Weights of a small transformer language model: no biases in attention or MLP.
Each number is 128 + 32 x the weight over the matrix's rms, rounded and kept within 0 to 255. Layers, rows and columns count from 0. Numbers have three digits each.

# layer 2 MLP up, 256x64, rms 0.213, rows 0-213, columns 0-63
064075173164121139076121176187161157189079139144134164150114143182083115153153112189118107192095127128125185127171121143099114197108156102150083117131076167177140140140057144107112145131116118
087097168159159127120160163130166066115191152121141088191213138102133097160162098117149146131101100072125135156199156106123149169122112110085163161133142123107122184140164114131070160119166105
071173174144163134082171185138094163133166164079199114133121117107078152147142157196152152105117142132163122158157142116110078100092164067115174047077175122176067156136076091111127123131161157
163097107129118115111122096099148169083056130091038125104160130140110138119137128133109115146187189128057158154068209190056085158157133099081112155126118168141095147143122095137152070100097209
158121146100123101126125197166141154105091113136143186156150170106113098157104102098111108142133166171124088126099115110083169154109099120155134144179086112126142171122095100118137157156085131
108129123081113183139108093095153162118125122146130127173123083178131132137171102161078071149176123146101120112149121147161145166151112155134078131132097087113127129110157126103107129093139160
140180107112142154115150109146176108122105121147118192115133113064141175086144156110127113131164131053137132168112133131141154064154115103083150115132156153126140085179162126159129096107096111
111098173149155072125102078112086127180087123125127145114074096144133115142179116203187110129164121107146102138099160119173127163214137083109095165104134111134095155119148132149089098138172135
048116097162144096112132153116086151141153146160131133154104130104138112142142111123068117114153109158132056162131192124099071155141080124123173115120121115076133139121128126147135149160188172
184161086152175180203159166121116074183153142082159136165124082162071090114131184163126121164126180074152154144093146093104130085116124158146138094176145101105125123130112115140121069129112115
137098176117155137101056105131122145079164109104173167104125125103163124152114166132151119146117183133129109128125166202105147162074126106129198146118087103112134092117133126126095173099150133
130198126102119092123121146062192155163115106123130116104059093102148136103122179147159101154119119095099120128100107176120111092135103083172138100128049103061073100159093128109113106137131144
147185192086113136111135124095162137135074091157072162120133150143049142093116164146109104185177128126153097092119131141145164133142101128123111143116062132093130102135107109132086097112110153
133171126135098175171170102124134100173150118129050119151119130145138161099125108163111128145089112101130123075157100130145089169098181114150133180126124063124105164176141105156089126126128111
119111108116147159142096149112141098139141125118150193101147131098107210144150115123154157155115142133091157169149139090136151099044106136107144123114180062134095106070092176125143076121105162
088203145141177041160073187147076076173161118107191135150084154184084107183113138142183158129084121177166101186128115156136118064036115093070105066134113147114155145175118133098095105119103151
112095139157137140171116142148101117160189139118116143140150153142151145120154161205110161100139146118118122156145177098081064112124074175158147148177105126153135176106122116123160133139170104
181141089091094079163132089114108104094105099106111129120101093093084099143182135174131111077113139078113143106133170139133099092125161101143105124093140166114120104129167070102132173175134147
088134169139161216133114156180057143164137115064105127139092102117164121117167141038110146179087159111063116134179148129144149149033043140132145151058143135107095150164076121048124122127109123
157133106153139090041125112114116117136075143082117161105120102151139134083135100125165113135155125192059148129083186118106136152105144082092115071125079126091145118092162069140071057095108166
100074094078135074123124067089114095176152105111185135106126138120153204184169111148137187115147143135116141102135185115053137165094146098058121151140163137079158112119116064144084102137128132
146110125127120066090170158107140112159193171137105122139174099152147197118117145098187144120129124191159097114139131082136143158102146064152167063193123079112124134066140197161136127123143149
162119098066062134124167173106125124095179115091136161112073096092150063168147148182205137123087119110124102121133172135145129149182172130105135143074145104161148161180181080096106138146144192
081119142123126124154113072071094114122190168123167096159118075142115117167157127184134123138103127069130183105101149165109165146167111156116186083152137100108131186113103078105169101135132131
151104152119122120076111110047118135193143112145087189086071143128091100153105120123167179184110103075196141182115169134121121113051104125129187126139103113145137180134103142129051094117142142
121149079193151158114138159151175154152159177110196131161164148155153127165139132127139144163124141158095115098141109131166193149077116091094117076162118069082127129093129105074218091171113142
134196182145152113156125186107140087112051159148147104125094152147067109141106059122093093105198094089190079135121135124113061143103181164182126132160077150152155091084108094154132152154120126
114089152056121106133140206145150072111115136099134175093096129145100105126132140115167177142122143154149144110130096161159116157132147052124127062155157049177186149130137114092098143098146121
087141158164131128176090117161112166108109123191108165180083091057175118149170142101145160142100078087080170142131077157129152117152111077118142124122103079122096099075141163150166181145086159
137121086136127183175186087110124143139160114123073101118181153133140134139144120140165157115165099101129167145125159137110155084177152148152204191118166115127073149173189124128071197155082064
188109114203076125132170121117105095186100089068122161113108161128102110140196140175111188095197107126154125153116104084101123096073121111075097165095112149153082162120120116135155109160132122
169131109119167134156160091099052096123175108156079097081042063197166085159186082155152100111116073105060133098110103172194140114207205128132098146102106149146123136161124150114127187145124116
089142170121138115200078074158101087091140066098126158163143138119151108137110132158166083088141159140094093109140159143177115140139176085123115192122118181115143150108189106127119122114125134
170091152115107107131140131142175142165107099147067097146125129129102146142200142144111089181127081165103146101202128115166139158133156124091129066075147091123150135107119090110162110091143092
148101132155188186158128112109145161101069157082101130191136067104164153123099122171125091150102107153092086160155207127122156181172140132155148114113157146158132159136110206098086110128150134
070170068110149102174132173111082112076152149146162076167055087120127149062165148211138119121197118109143142130075105140091119158188179110145166096097101100160111154094098071121147082128134159
130107100131119081108137147140200123218125116121076133120128150170152105094186067150042123118154114098139119086140090052134056110109111129158128112179042132136139132131078115088119122123111139
178137122127092107202105141120186147132138188173128163103143103100054136108101109156141102076089106109074167150118158085127132116130156106147124135148120085150155129128144135095094185124095159
164161088156136244150178184177102122156104135114122161156086129100155108144126155132161125103088188099147145097151169127146125160132122116143116140085163177159090169146122117152171131156166130
142105125067120122115144103131091092137113135112130169107123101132123098149114201105182129104140085157125126118144119165090160114149114112113126082093135096106119180134140147003101107162138151
084140133083123178181100114119065175129150102121117140141133132179187105147133152044170106069113141186109080122209132131135110141122075132129190122102119170144143111161125086113138151147097116
125102088115175138166111086090123122102140123155117129176050121101143134091140119158133098163131110083095114174113120144160164131159140084110162103118168097158166193144154143130111108114190146
142113170150126132132156088151113075146133163139096072137100207128084134110191089132198080132170147063150105148155092118154084107160121144138135099147135128141110127102121152112148117096153136
138178101099070119169132144212107122128085146130064158122152159125107136126107126076128034176159141101125114128133133149210123103129120144118133137154064122104132091140127160150144145073162065
114121101094154108174096088075145105165140229195096113149172097133163098069200115141133125121149143141176164144089161109152168160185131145178146093157087117115155105100112149031099121093124136
127149084206084083207111108103150126191157082167155131097120151118154104062109052123162195081132167134099107096151169171169076147197170117122141080141125071160162097132143098097123122126126102
073109140134114131119086123174122110109136139130137191116131137084157143108143134151093126166111090116107127162151095101126156120106105096133214089132103073109083099104137160177105140077123191
161160123141193184128110124142132095107095150100081156147136208210153093150140069090151148077147141154162115123106158112136118172150132090097172152140164104135161155101175056099079140145123146
068152113126115161193113185088205107141169138126136100183192081132117166134146089170116179148143140089091100168133086080145094148118120165130121122139071088157194094083100143083136080140098098
136075135112074116078146085160177123093113166114092134134113157087106101146147123172101160121096125102108129169125085167175120121134114110098144165103148156139107140129153157153067160191115176
065132106212170133186125112139036133165166167102125104182161126059175139124131113107149169074169139172098145179175135103109088126148124166107177115161078146105127096134103161162096167103155120
156147136004106114096144129136111057121140147142138132102177140086134129132163125072146139121094117102087124079126162124144204106101079127094113155059081127092127118152102123110080110118123148
117164092097080177197138087154104112125105074082163149097077177108202153139170182069106083139154117104049152091124150125129131050103179137067179106087077141082118101152133173131173122086116140
134116156051122082038164150166148097130143165058170122134129101143175143142122164134171087165148142117129097096019120083152162145161145102111118170128071160163127156157149046135142072125093156
164099107091111109093103121125084118199174125121101163108062146165166093082174133174081122142122129095124107146178067113157126117104155107101140113138095085157163149129127075085115109095137133
175124171063112159082164076099090090129132163157103142133128138184140177140136094171172124130095139114138125132155129092149122156102101168108120151143123098129170087081132154105063101138078129
128157033136113108150195139084214163129122113143151143187191137115153118122166138136082127105137170135136144154158104104143106150107135163083101078125145089163170166129135173119135122161088149
118149103141162080092151099136160230178129131117113112116109082140158152116137078128089117124143150138165119062120139112110155255108134094081134111156136180178157107142095105107082092130106124
133179157115121185146146173163089144179097164149103122161125108080168124104137128058168166141134065128105146118147151162134147119116128150112116104087176123123088095133086134113113068098140139
122118154054130074067120142124118150158063120117119112139125174143117136136212093160105076174087113105113097098145144113019155136125080146129136123095098132148095148139095036086131134144075117
164134072137143029148131051019194108126186165140095088089088185106106126074168114158141143096148095068149171157086154136142130170105117125138127145159135089110143114160206128160084173114118151
137114154127084170144103094099097136088172074169059095105098075120202152099161121112170152110192169154091159111118098107159072170147136110167185104182126133145165133088164103127172148123139126
103130200117142100135096130129129088145091136182090136075139134145103171094133095187120091149121085157139146131139170217136093183115173129080142131092103130099152075092166095115115123136143157
122123120108126086132161074106118121121120105053155148118074130050167135107146162146071169109138104156101183086132132147118091071135072121125174156137122117133130119097059114099132142119170161
141149138120148077150100067064126110171158195195087186129138084140150152119161108102122152163135199097153114112115106115115135152100111184153166122170130071098144149115121113073091056150120164
129171182058154156153130203192117098077130129142153152122156152087146109139156140084117084190136158175125118161132136148091207152159080148155137168101105099143123106158089099126143099129104133
136137133072121144130098131138110107171111131088135169061160119091163130152153127077072123162159083132100146154110150057079140102065077104104138137110044129141135137199117147101093158096123164
105102079129169095175090086152131128162098154124122131177138111069156100147187116138108182089114110092110125160141133187106088126104179094161143159146135140095087144161165181130113146153163143
106160106101134155145176181158121104093103169118112153131140089076107144100149146149108161147136120143175118100179108186174113094102140091103155070125085136055076122108101133123083098119114160
139177124115088050141150133086121076083110132136139123167139203097063103156145067184097174137072162102122114136104114162092152148117109125160175131084089131089118125118174120114126122132139130
117113076152146104121138056160145151070050148092177121158107163064164108147137104197092175105184141136098148152108190110052112151126112109134183158157145121073118155124102128161111064119056176
099135101113186137102126146124083134127068091112178178115078101090120102139077174168126125100125076068061162125133157198112140136089106081129110121047143107090172060116133117148169101122109110
121195155074175176164095122161105161159093194082077176155162097076113176112095111097163146147107065168149115160178140125115161131119072176153146160106138147157133166141103136103082145128079130
131116142152185122154123097116113136161110166141112189142081115160123129176200138217128099158156096113103188186084045163098111075128123067087106179058130108134077134097151123119172101144114119
084168145153154137158125101127078128092149111069118098076092087091090092158050094190122139058190083137148138168115146184145106179117171092124132148109140142138132129102144137172123140117129175
163162124127143134154170110117115122139194125130113087113132079120117115079131118135149092061208115150174070145158182128120107131069136072208119109125123134122161147102134156130114118152132169
138065220146079110140133107161157089076117119164124143111130151104133118143096121168167087141151197156112142146096165167192179141168121098102143126148157160151125118129102143138166112094119149
137127104174143174172137065125113135164122136059152122137150118172127133141122095192107133087189170061173134105183112183107093134104135131049181123147141124082147165106112145151063112179142147
154128072087107088112106084138143158151076106119117120120139210111137138130146112111134103145079080029101116123175136095146093123107087146134115167141130121170118154139122115139091189122129126
129161094084127128111206152140149126150081114142101142161141139181111109195129100108066115078148135080134133078165133088111140117091088116106123121115160089089099142164135113120098171145170109
158096103106164081158095121117134140139086085106101114085058124131164069141156113078171066120092104126140171083155202142107093186182105078093195140129139123140113158109151128100144186172125120
131161097105119162088123134135106147101060099111112102106060163130221167120141141129114136123182147105091086076083120180164105110159129149092151094201127173095152118211078094172157122124105108
177148142104103092116120081115157103089125167179109135109080109130125116083133144172156155129055117108093112119111157149147169121118124099155147106076089133166133136087186069116084173150161124
154125140093134065090195072113151100124179118123141138112154160142152093089157169110159107136175165133138123061121130109131155152136133149116117111153100098115126103174132082085089100080123112
057097131184167158129138077141075089129129111101114076138077170131113146128109152197132063110100107071082133130112126164057161196095120151118123172147148126129178149141145102185119136156135166
084100075197150129129181110132175100081194099100170157196132198102133112188085138141105154143137121088099069152153105129107188156179138130075121192103094107108134216104176134154094086134109091
163072109140067040120135099211160118103176117114124131105156221149095141151119099134116122178109149101080109184161169074139151119091125164087152156149118155148130177166117130202081120128172115
122127130104077102133106115119084114101181099122198127122139104106114110157183153145165121173143119047104141141105115052165130088157093101118187131082116089141085167091095162121088071130144147
159103138146092172164101145108174140146130153144089109173141108089133072153167119100100184116086156141142109128129128117152125155133154125120125101158122111228136130098121108069142144137112127
181164050144124114105155168120189080146060122166098144117108111144147171031142128117126144152107144135151121127112131145120128173134093125120116053093096110107136156214140089144117127120113146
125113127130176108146131174129081107119140154138197134145143118112175147133151121130174121160187036087097117098134131109146183150155137158149138127068102132121143100124143132115147066125153087
141152165155083181166135166124135163107093104124096177153172083143120138115133159097091141155178140105161104186086127132150062141124068136112144153133190133140100168162166153104147118156095134
123114186167110140165137152140122158116201143089106088190135106137148123098218196175141112110186143089138158141110093125131136185193144123153164157108093097064091147151113117141198080162084173
102094157143103113106091098104081136155092148160096094151196145107135143205170102115147151099164171087172134153103126144128113181100060134132137130130140138149142129127150099091124113112097115
124176069175099060119121171105109137127116065123081142124124145107077107142126115104144102137120157077106125141107117156096136120099146077132159121107077134148056159111184129148125190115148155
184144156141103086125215128157116164126100125107134185135126130158069112147090154156140143100142102100131146181087098155085120100141153101154098105080050134147110119137172130126166116146107124
103114050142140076106155055100101156049073162108060127138115124088150116162173117167131107090135093139118148062107157108111159171120071104163201146090178167114156156138119044127060138145173129
138133133129130134130126126135136121128131126125124126128127134118129129130133124125131118117135131124126134136128136135130134126126127129128136136136128129128129116131135126132132130132118131
112110107108134190187105140072123097110137185133153128142132093133137161112186124165126125181160125111117085132074123101191122179184146126124112156137186196099061131107100107149154140121143158
113125129121176178126146188176095178118116111097147139109125082163128105158124136148111068139121150160170152108144254169097134162105119094088168157181079187132147190125143161195109169147127105
129136096082148152132150159091175120116104095096164171139163141146100123145107068172149101127117066112108055098115086080132126133113105129070134198117123107096143201150096136092127130163091141
064161138152116111187083055171076099177194164126138107095143048102149134079146062095175175163181086083073169182105181107090109134079113145182170146168103146078117081107141174166084179125183144
092158112097114114153136129108154128097136146206119118143095106073118147161118102125098128159141174126136118127135131160127163180151092088098130150041081069115136118115110082143070125097125146
166173157114143176137136138086235104085145049128110163139153143141154160129110168115111100125141179126151138138105106099194134111113103138115120126147099148168157120072110154092156152098127112
102130092171161183137145129118070133169135156133167108116117103116180134112146159121141081108183099132131127088100140119104112136130126120208162095145123152133093123098180112098120143084162128
143118129123147143119122092177092073159195116143081097151142141158101144139084132125073079115121137064148143078151150126158110104106124147132152102165091090072145158108098109112102176119159149
170173162105173159164111229172085149131107144070116154137125116154131062136156104110157109057131131128178117150140118088155143112107141112136163091153141161184119161123070136067142143127105075
070140219107117125134130105125145088108124122192128119106115152163055118158099090095133106089189123134116155154121164136185105158152102156156046126106069062182166145122136129116155146134135055
096141061093139137142085086127119174210172163128091134089142098166049199113123166118102123157167146135097119086120158149122143167133130144172072131213101068138168159132106128134134118104116147
126095111156093116135119157126153150096146128157150124108106180164195116189109154152105076140140157190134109107149095128145132168181108135102162112107088152176174156108108062103114113117105092
093141092151099148132103128117142121117157096112121132117101103138148170101157169161105107103101163125123127116165131088181156144152109144136163166088108150235102100148089095124130145077148118
144143145150117190246099180142132132095153095154145112182147137184120097145176144093085144111142105121133079116158100126146110166093102106119158150119176112122159131087128142155141112131098124
173148151117156117129110089131103145083161168120111103141101080131118137138224171172137121118181086135103200168091136151094149106157127104129119092124091099082116177070127110084185112142164130
105158126124154162153117086155114135108165136103183127126138104115086135127134084068129164178114118164145078162152204085104137176119123141152102120140150146154161158122071132101089138170123117
185081193149143129085101139120128094084177139162133117076170111097099112145125188150167040140163154119131109199080192128098142149109123159177162179125117173142121144108197099083161115149131113
148153115153113127136154126117125165142054142175122160203129100177131079168147144141180151140145149099099144071121154095080131122146114147099148097144117125156138105131130108127081112096141164
129138084061134128086155091162128123155106107070134156091149110096145137125113205090095103097130129172066051093092226077104179084137111098142131162165148146137131154181150101123130129106100164
114134117146144171143116165110127157167123134104127150129156106118198135120106158137168153118147179185095117095165127155113099153097126142091170101128082120130104173113160149083168114140152086
116155116168105108169157146120138121115153186098140154102098137182084103133167145118103122127137127126123091138127115107172108131149146126135157117151138091115116102133148131097153082169159098
101100162098143142126111162130095092131227161132106146159162142162115075121142120127153078134132111177154115170150155141139084142124104148114184157091100108131124128124138129139160118123133121
145159133136165106154145153122227117134098185149069139147108142151107138099187114146081060150122111117154162057112178061117133129090145113132141118142142140142098103150120096120132178156150083
129160116100130093110133099133151112083117122156082146116124051116100159105160112133158150121160110122100082162166140110148125163158108120128080157061124127108124132134148162163079173102139148
132146136144182118188126088106108082168162091149097117161095125193131091127120140147121092103109129095163151131169097125137107173125120152093123104127147180111155101119137131120122160136141098
152088146178133129132179124174095117115148091134098081131095125179196168098147183128144126085179137108129155082170180110108121134114117176077155095158125149156176094129127098130120089130133053
116119125219142105113198110139157121090086130141103194111139163079112123144105132116105165167134111130091154132131154112121154116109152072076155116076090156157117082125131126148062112091166105
186122223123118143116136172161108124128135155118137099062167121118149132128185136082158090099140108100087111094093173067158153142121160094103137170146100097192122127133115168072134132089138112
123136119131093163126136125161098149091162120140136114125100128121142053175156162138193147130160091160114175098135222119080123170153149104104153144093098082119099148105144078086158138089153125
099131131106136096107134114116141141106154103177141163122080084182127117107172206110120092180103122165150098104156097148161178190085120144128125108060063102111157191105177095145127089138093124
132157107164134078101096152139103136101134154097181100146095047147172173186118162147141162118179153192105122132071140202181119135165144081170169167105122108051121120078091160083107147132165163
129187125145125081142133183121153138128167091134132165117184112139112154128167093144079112152149145123155102095095166063195123168151175124148107052200146172160159129171114108152142145088184073
112166114146048096155164108088190187143134112128126134154111110052144149101153072189092140089190134092141108168097141121108123098111091082149124109125109142119100149189127117154113098111080112
155182075108106174194129125108147099119085144142114171120132095153144105143161134115111092077132155198148103120127139120100084144188083161183161182085153144177147122155181131077128121129134128
116196126109120158147144102124148123151058162119158131107198071064088206097123168124077172135128141152099111144126113142101124153062103110101122123120095169089087138099106144118130122119155120
134146110150140105170162110136174129159113147147091160124157123145108118089141126126094102095145123069144132153089166145156122106122128098109136123161158125087124115130141175234095175145143095
082138059126100143146142148096131152108164066137114160064092147157122148148115226125131154124091170107099078111125112195122158169113118108088122135104128128176106158146123119124133174117183105
098133146115196105124084104112154101120135144164086144120128170175094120088185127173127110087166136182154091147136145074112151180082145115107127121079115194143121186157141091114127137159192148
127186097142130131119152182157170148193112157066155168113133098037147090079148087077132124094172144118144127095161146116148093104097107098105167076129097140071092126132114185110159126123107102
182059138097134143150082043108132129065147165124093160114112110172122097119165143136125070147125168112128136149164169146173126154114165148111131187096097138189075158105140093114119143160131119
190114076098132117174121144113110121089173185110126139156117126121154092162127096094134211090133098105140120194133107122118164151118099095160172129080142148071098192079170157102076126147116161
144109171149128146138161104072170093155125122164075134113088171163127148120140196146113085139140114102176112171109136113123170110124116130122149128138144115178095082158179104182140140092115161
160116087169105104151173154080112091116166166114145124200108122127098103106168157174102110130099167048129139151063063160120171135182088121183131164125109137106039167137121086120178155098157133
080171164140115157177137152153094139167191182158100097132192110134112143149125106133085139077171130117185137146121140094142082153109128127096131105148115166091098068138122149123127167099125141
147136159066158124149129107061089110115148160092152166122118098089172135114111193083111107126113140139117118106077121159112168167143091094078145147128083062138135103128107119114142130119136107
153166068175155146173091195089200138102120123134157132131117121101163158188130147122128132132177119155130175159142128120151155139137151130123123163178178170179103125075111136088131123107133124
184164137087146174144125080125080129192119175118176107119146063121169091132151159119183045150105120102140110057159208113099143146084119129155149160125083130145108180173120140121152110157114084
073153095154083090204090175122127155160130138136113143065123166119111141131120162145107140053198062156131181121108141107143078119097116098190110056118158157110108108099151124110124199138139176
147168057145107119192101102149173150086132198124113124182095096111102151141099077160084145154085195124088133140112180169138130168151122121105120169203180115126126138095109147151148087115156125
134143125051137113205171108097090124172085147121059136142108123095088165089162066119109131123160116087107157091187105145132114096122133114116123115104124091131179073123151093174061085199111131
106137193216108119159151101120143107124163154119203062139142127127187127112159117092155092200212139100097111137105088145144105147108141119193125155162110149148084169149145091164154129142086101
122122107091081149141099117133163137125165160158064110166125126164141091098130147149098121141141115110128070107204165133131132162162115168097129157081199079159075143168123095095086167151095150
182147147121103124168142173156151132126114160113080114147102112095127099107126148155155114112185114123088151131157112156128165120128170063103113108098111150069037151128113154143131110133161107
112161142132120142162095205117084124166158107144117076155132113124130149121154173099100153144179135198080094164124135154126160109126074126160141126111127078115127093108092152109152097155117152
093169080069186179154132161117208150153149077099136132156193164152152105116152129164133125120112094106106103133196090102137161085097128112137205136102101150143130118084120082019168119132101115
163111118157113111139136101094171125185092136152127139111128095086097090103160131139115137144120076149148104137100103067118158175110110101142169104146140159138070108180098155162123126045110124
124128168100102124088189196136127112228123112131148116144184094090032158091160134118102119171145114076131104091102118101070148135113091119095083134145026225095086102198143111115153094144089133
145148145184174092081122163144068115138114144097184116197143145073070129143117162101171131138102144101094141172184158114113132139136101132177130116142085120078120113121121147145098115151123182
129161187112152161105128120123190083144113119095097148073189133119159193108156123126085184141165167133098106076130168123141105060118155137111221091185152156159217082133134112112111092086105188
198130154137131132187081080124117166116077110103135131148139124108139154090113089147177116158095121036107095165131132142164095141145138123102176117181111176153163094108159105155127131142136107
112175146136184164102150182127094147144098114096174127081178137151137112163109083198134178033184094117149139137113120172153068112105121154152169151144167165109145068085136140094075107153057149
143150145135112065135133139122128034132107166119133141097149169145145133197108116115137179143159135138136071089132141121088117120044163110175116129155128161153156121147197073121113112131109197
091125149139198137089137124162139152068161124089152128098072160140123114190107055196169143138127178119125045172168104149141086159170152118116164128115088176122114133111117035181114148165103141
145078120123101151088097062088162113158119139097135156114075143160075074103129109163168164163140166101099124093180138125171126152113164101089147108125132168139161137148185054126086141134101147
098168068165128071176119172172156129166084102117134159134132187117103093105140050153060147167117108186101079110126138140200116114159133089124143138135138115110160122150094143100134111156103145
160139147147170161131099179106164097128098085130139130145119195152142141187121132185159119086099182182132163135155182069084142190152088085090176150106165115119127180125123076114123129152159145
088173164123120082196131085106153137183123112127154120081063102171092126065185147193081074140171131082152138122112091167172123124099197112133124121121076160121090088121146118169164136148136123
127132130124132133130135133126127127131127126130126128136130123136133129135129127129129127124127133129120125134124128136122127132128124134133127127127132128136124126122120124132124140117118132
094169135126159088122120104103149064143124046139111157099133153097100166109207119142138118100211146045192175104145132088102114070105141115103166137123107121154110123143153067115135100139118138
181144113165166178158121134155177128130081117086083132112155107144123114174147143083144166184174098131092163124137064156184141131124095127095135137101137052110176113119121088126147131121072137
109065072133099136142139129133151157154078128135094120166193177177094168102169164112083110100146123142100171149086167108107138159132115141147105133223104111106169107144112158097131112079140134
122106093152134177074080140143174065131127086122083115101120171172118105151099168145094142129114132138076107127124093155192155130101107147093158130117114105104180122077146136083103221122156137
160158097120145169167097152123180095101129116106153188092139134128118132113105147105115119170061102093086077157147125177151148128104180078100167138119128138089160120160113094139104116106135134
112164188220105132166100150133094142147173119031167125091114123059103059141180114082152110103132153159076165154127172170100164056133152059182255109143126136108126086162138112119191121111114155
100134120171136152177074148129129147136129096170068107126154165166100120170127130098099161111137163137117105150175148118153117160074127127074144108127145212161099124106131153149143120147174151
166128129094158120080203116100128104108107129102144095140137148119112110134109151128100110130116180164130136087115155148116140150147095084095145146109099139164110150116154079084117117134141156
173148115162114132096184154120151141125101085146046061126136116157104124187126127135169140077194135106111105090110155112170132104207190106135175103164149079143148109097134079076150112137186112
142101059108117099191082093144108140097161125121148180183118154131127079117136087135115116105126121106126141163109115099162099078149112108148189099128181091114120151095113179086137198165154135
121146119103117173097147123083129122113144169123130175218113160141096093115104166154097120133096113110131118141141138170124067156106085154166103161139133103114092166093130208140110089156150144
177124092060084127138135089127236129182173162130130183182147139102089094120108077134131136172139097133114084073139160096129102123176158171090117177126166123149170129116136112082114130124128119
055172058146188131132122136123100114151104109123159134098173126132121197147096120105118155081143122155142088119069109167079127109117076153111193121175119179136154056077154123091135119098138107
157143091084126147179115125107179144099110103125067123173184142146069169123101159156086124078120116110138130137168155140171093107138178116101127108169120129152136106176177127129122191148140076
091208086168127133113128133128133135154137081111101120125105088116166107172129147096126165097147174131115143092099123167146129152089052122107119131151106063115164156151159147120126147058110151
179136101132155107155137134092158095125112197189055150152167083136172123077100116095139075141177103131160098093150146165149145170145142132136124143140098095114151103103123112075149125128154136
123139114098111142123080076141116178160074074133110103114091189123112102150142119158139166136085108101095152119097139142150092143157127099117145147149128157171124066143071076124120152077147149
118153147238102140144110128143110136169122139084089123116128073147172150104150127140110150089164145156113108094157148103152066154133163129106144114209138093174160075109118128138123142148148112
095111092135106125135128223213151123117072119121087082187197152128111150164133159083123132148154128135121123127106149127125125155138072078094111127183096175128171175090114104152137164129144112
103186104078151197141098102107126117097082099170136162129161113111103135128090166136113151084049129153069110113127115112157136143105145116130148116137084112164154069141165108110125131036107157
144106139152129102144098131160125106149159150167060104108134124164158086146123110134160146096135128074119167141170160105196109158116088093136136124125200092101088122115189101153062132214125077
133152162107091065108174144099158104131186085122120098102143144100087130096148087214169171135129125027141104081110092119082157150147154117137164133124141130148088167169120057117131124143115160
148121145063139127174123041074136128088108126178108130194139155143091109179153094097154137148110119127100104152121122134173159078133064130092115187113122122158144145127139155143083118171135112
105139188128135179126155146178101175171076080072110143117125121148123092114140132104111102118186171114106139147130115159102082158098116075113116133076072179134141172165152091205108199153135109
112129155146144202124130109152069130110170107133143147182119128138201195170115172113139139160131173142121175170120134169126133124149124097138124090114152121136169159114105106096124168124169148
127097111111138135127086065141093144153121114153134162112171164138126142101114139175099104154144045073103113150123151142153106094154170113106186208065046191139123086115177105109034123086098129
118167174192095095175144110161142097146157115135103103085086170069112084093126076113106118115165177156081165139122171169118135142119183095087114121121130178105141035140062147156141108118123142
155137166067145144126064108199105075084100132109122224051131119121157142077152094112107147164130117129122158119139190132128113127117152133054179142129122095064168159173100139144072105129068160
170127121106132141122136214125097090126126119156134128097090176120114079152152106115086112123120085153151111128156162128127134158154153058142128158083093125164113133112090110036105152134140107
091105095200177137107101137133098162171092115072111078175141142080121140149154086165129136137174112099079138203182151157090151136132068168111161137136133171102087141116135110175160094166159184
167099147138183087155109100108119065145114173114095154111142146166120104145143138161124115157109121153177142111110124106160120146057105118103147096163161076207121105158111104157169139032144124
124090144119114083140114098088141084128194169188157103153097102147112114106101110155082102108166098112172119209064137142156135141081068148127162129162122136068118084038137209115089145148136112
126132146123140159088099108139119162146092139109101176102100107098162177088113126110105161133139177162113108147130122153159122187130156032117164083072120092132158111155120093119095150090152128
167099116145112152151116144123147104131123115148132215142142163133135125148155148092130158146152161142132161147138127130108129131110122115069143084089123039129166139114156099128126131117100167
094120121239120084117158179195147105153072122097178122134201138052095144129081130085109194125175107139055127143104169163107139165072158109113112166150112149146140177185133138200150136109156089
135161151054197147163094102127143155126138084134082183144156098151138154087157153067101133179082229103065072131213074141107175153106103200135160136143154106178100146139143046133154164128121124
088129145101095170110093112140149120194152170168113122102148146150093192116130105167097163124117096135153128153122152093142156126124103145106130154101118166218136125152114127125072147089081126
149108117082147073141182108099121138163070143154120104205102137096086110123141139113078117143117172165185124162140153110092140139088053129127161156239114161107108180125119087181120116178127155
138126109148141147183136126125176111132188121133172171160112151129061080135100086143082154144055136066085114152126094153197115131146181160060104154122112120150143156125111147126117186103156186
109114094165108186158101128137109125086100109134141156115168079118158122117145142127165097145141069128088112167138153095123104155180127101122145117137174155135101109134122124092116132117136124
131152197137075124130140142134167112119193063088171126074076171145156146113159103189096112107092044120110128166100111168146116144180174118110109162117102145117132128098180132156093134076107139
097133126122159172195135073117171103120175132108104137171082115150079099100096140140120085143132130095117184104094117192172157095132119152157130113135086090078099135098137165127132066143092129
093150136151126094110069139143125126153068151087179219119112111131123163104164194110109108187096077192122144132158143111137155148135107128094125150155131112132172144152084144118088159112081088
117182089099125136145127161149129139098090161150162175150109128133049179091120101093158135112081128107072096165135112124111158099114120136182129135144112141122105173174102176145093177148083102
158156161123149143101063135081139128079084076093084193121146177117133098108120123082107151171143050133102096147127189170127107157158080104038115100122124161120187201136104125138125127093110127
105082125126191159108079162176092105156181115130159155102132175212179112118120125105114119140116070132145149171144143146124073168034159124136107071138083099101105161086085114123138138105101141
096137126114129139131059093097121094116069070159092112092105163201078099174128077150117064157151133129135122120157154103181152155160108167118162160120127151116085135072165103144046100107089152
128133113183156166170105083096058198188111117078092107166118133076170065081176132146159087115189172136126158174139147189122137137171073100172132130084104106097082140148046149092118094111113112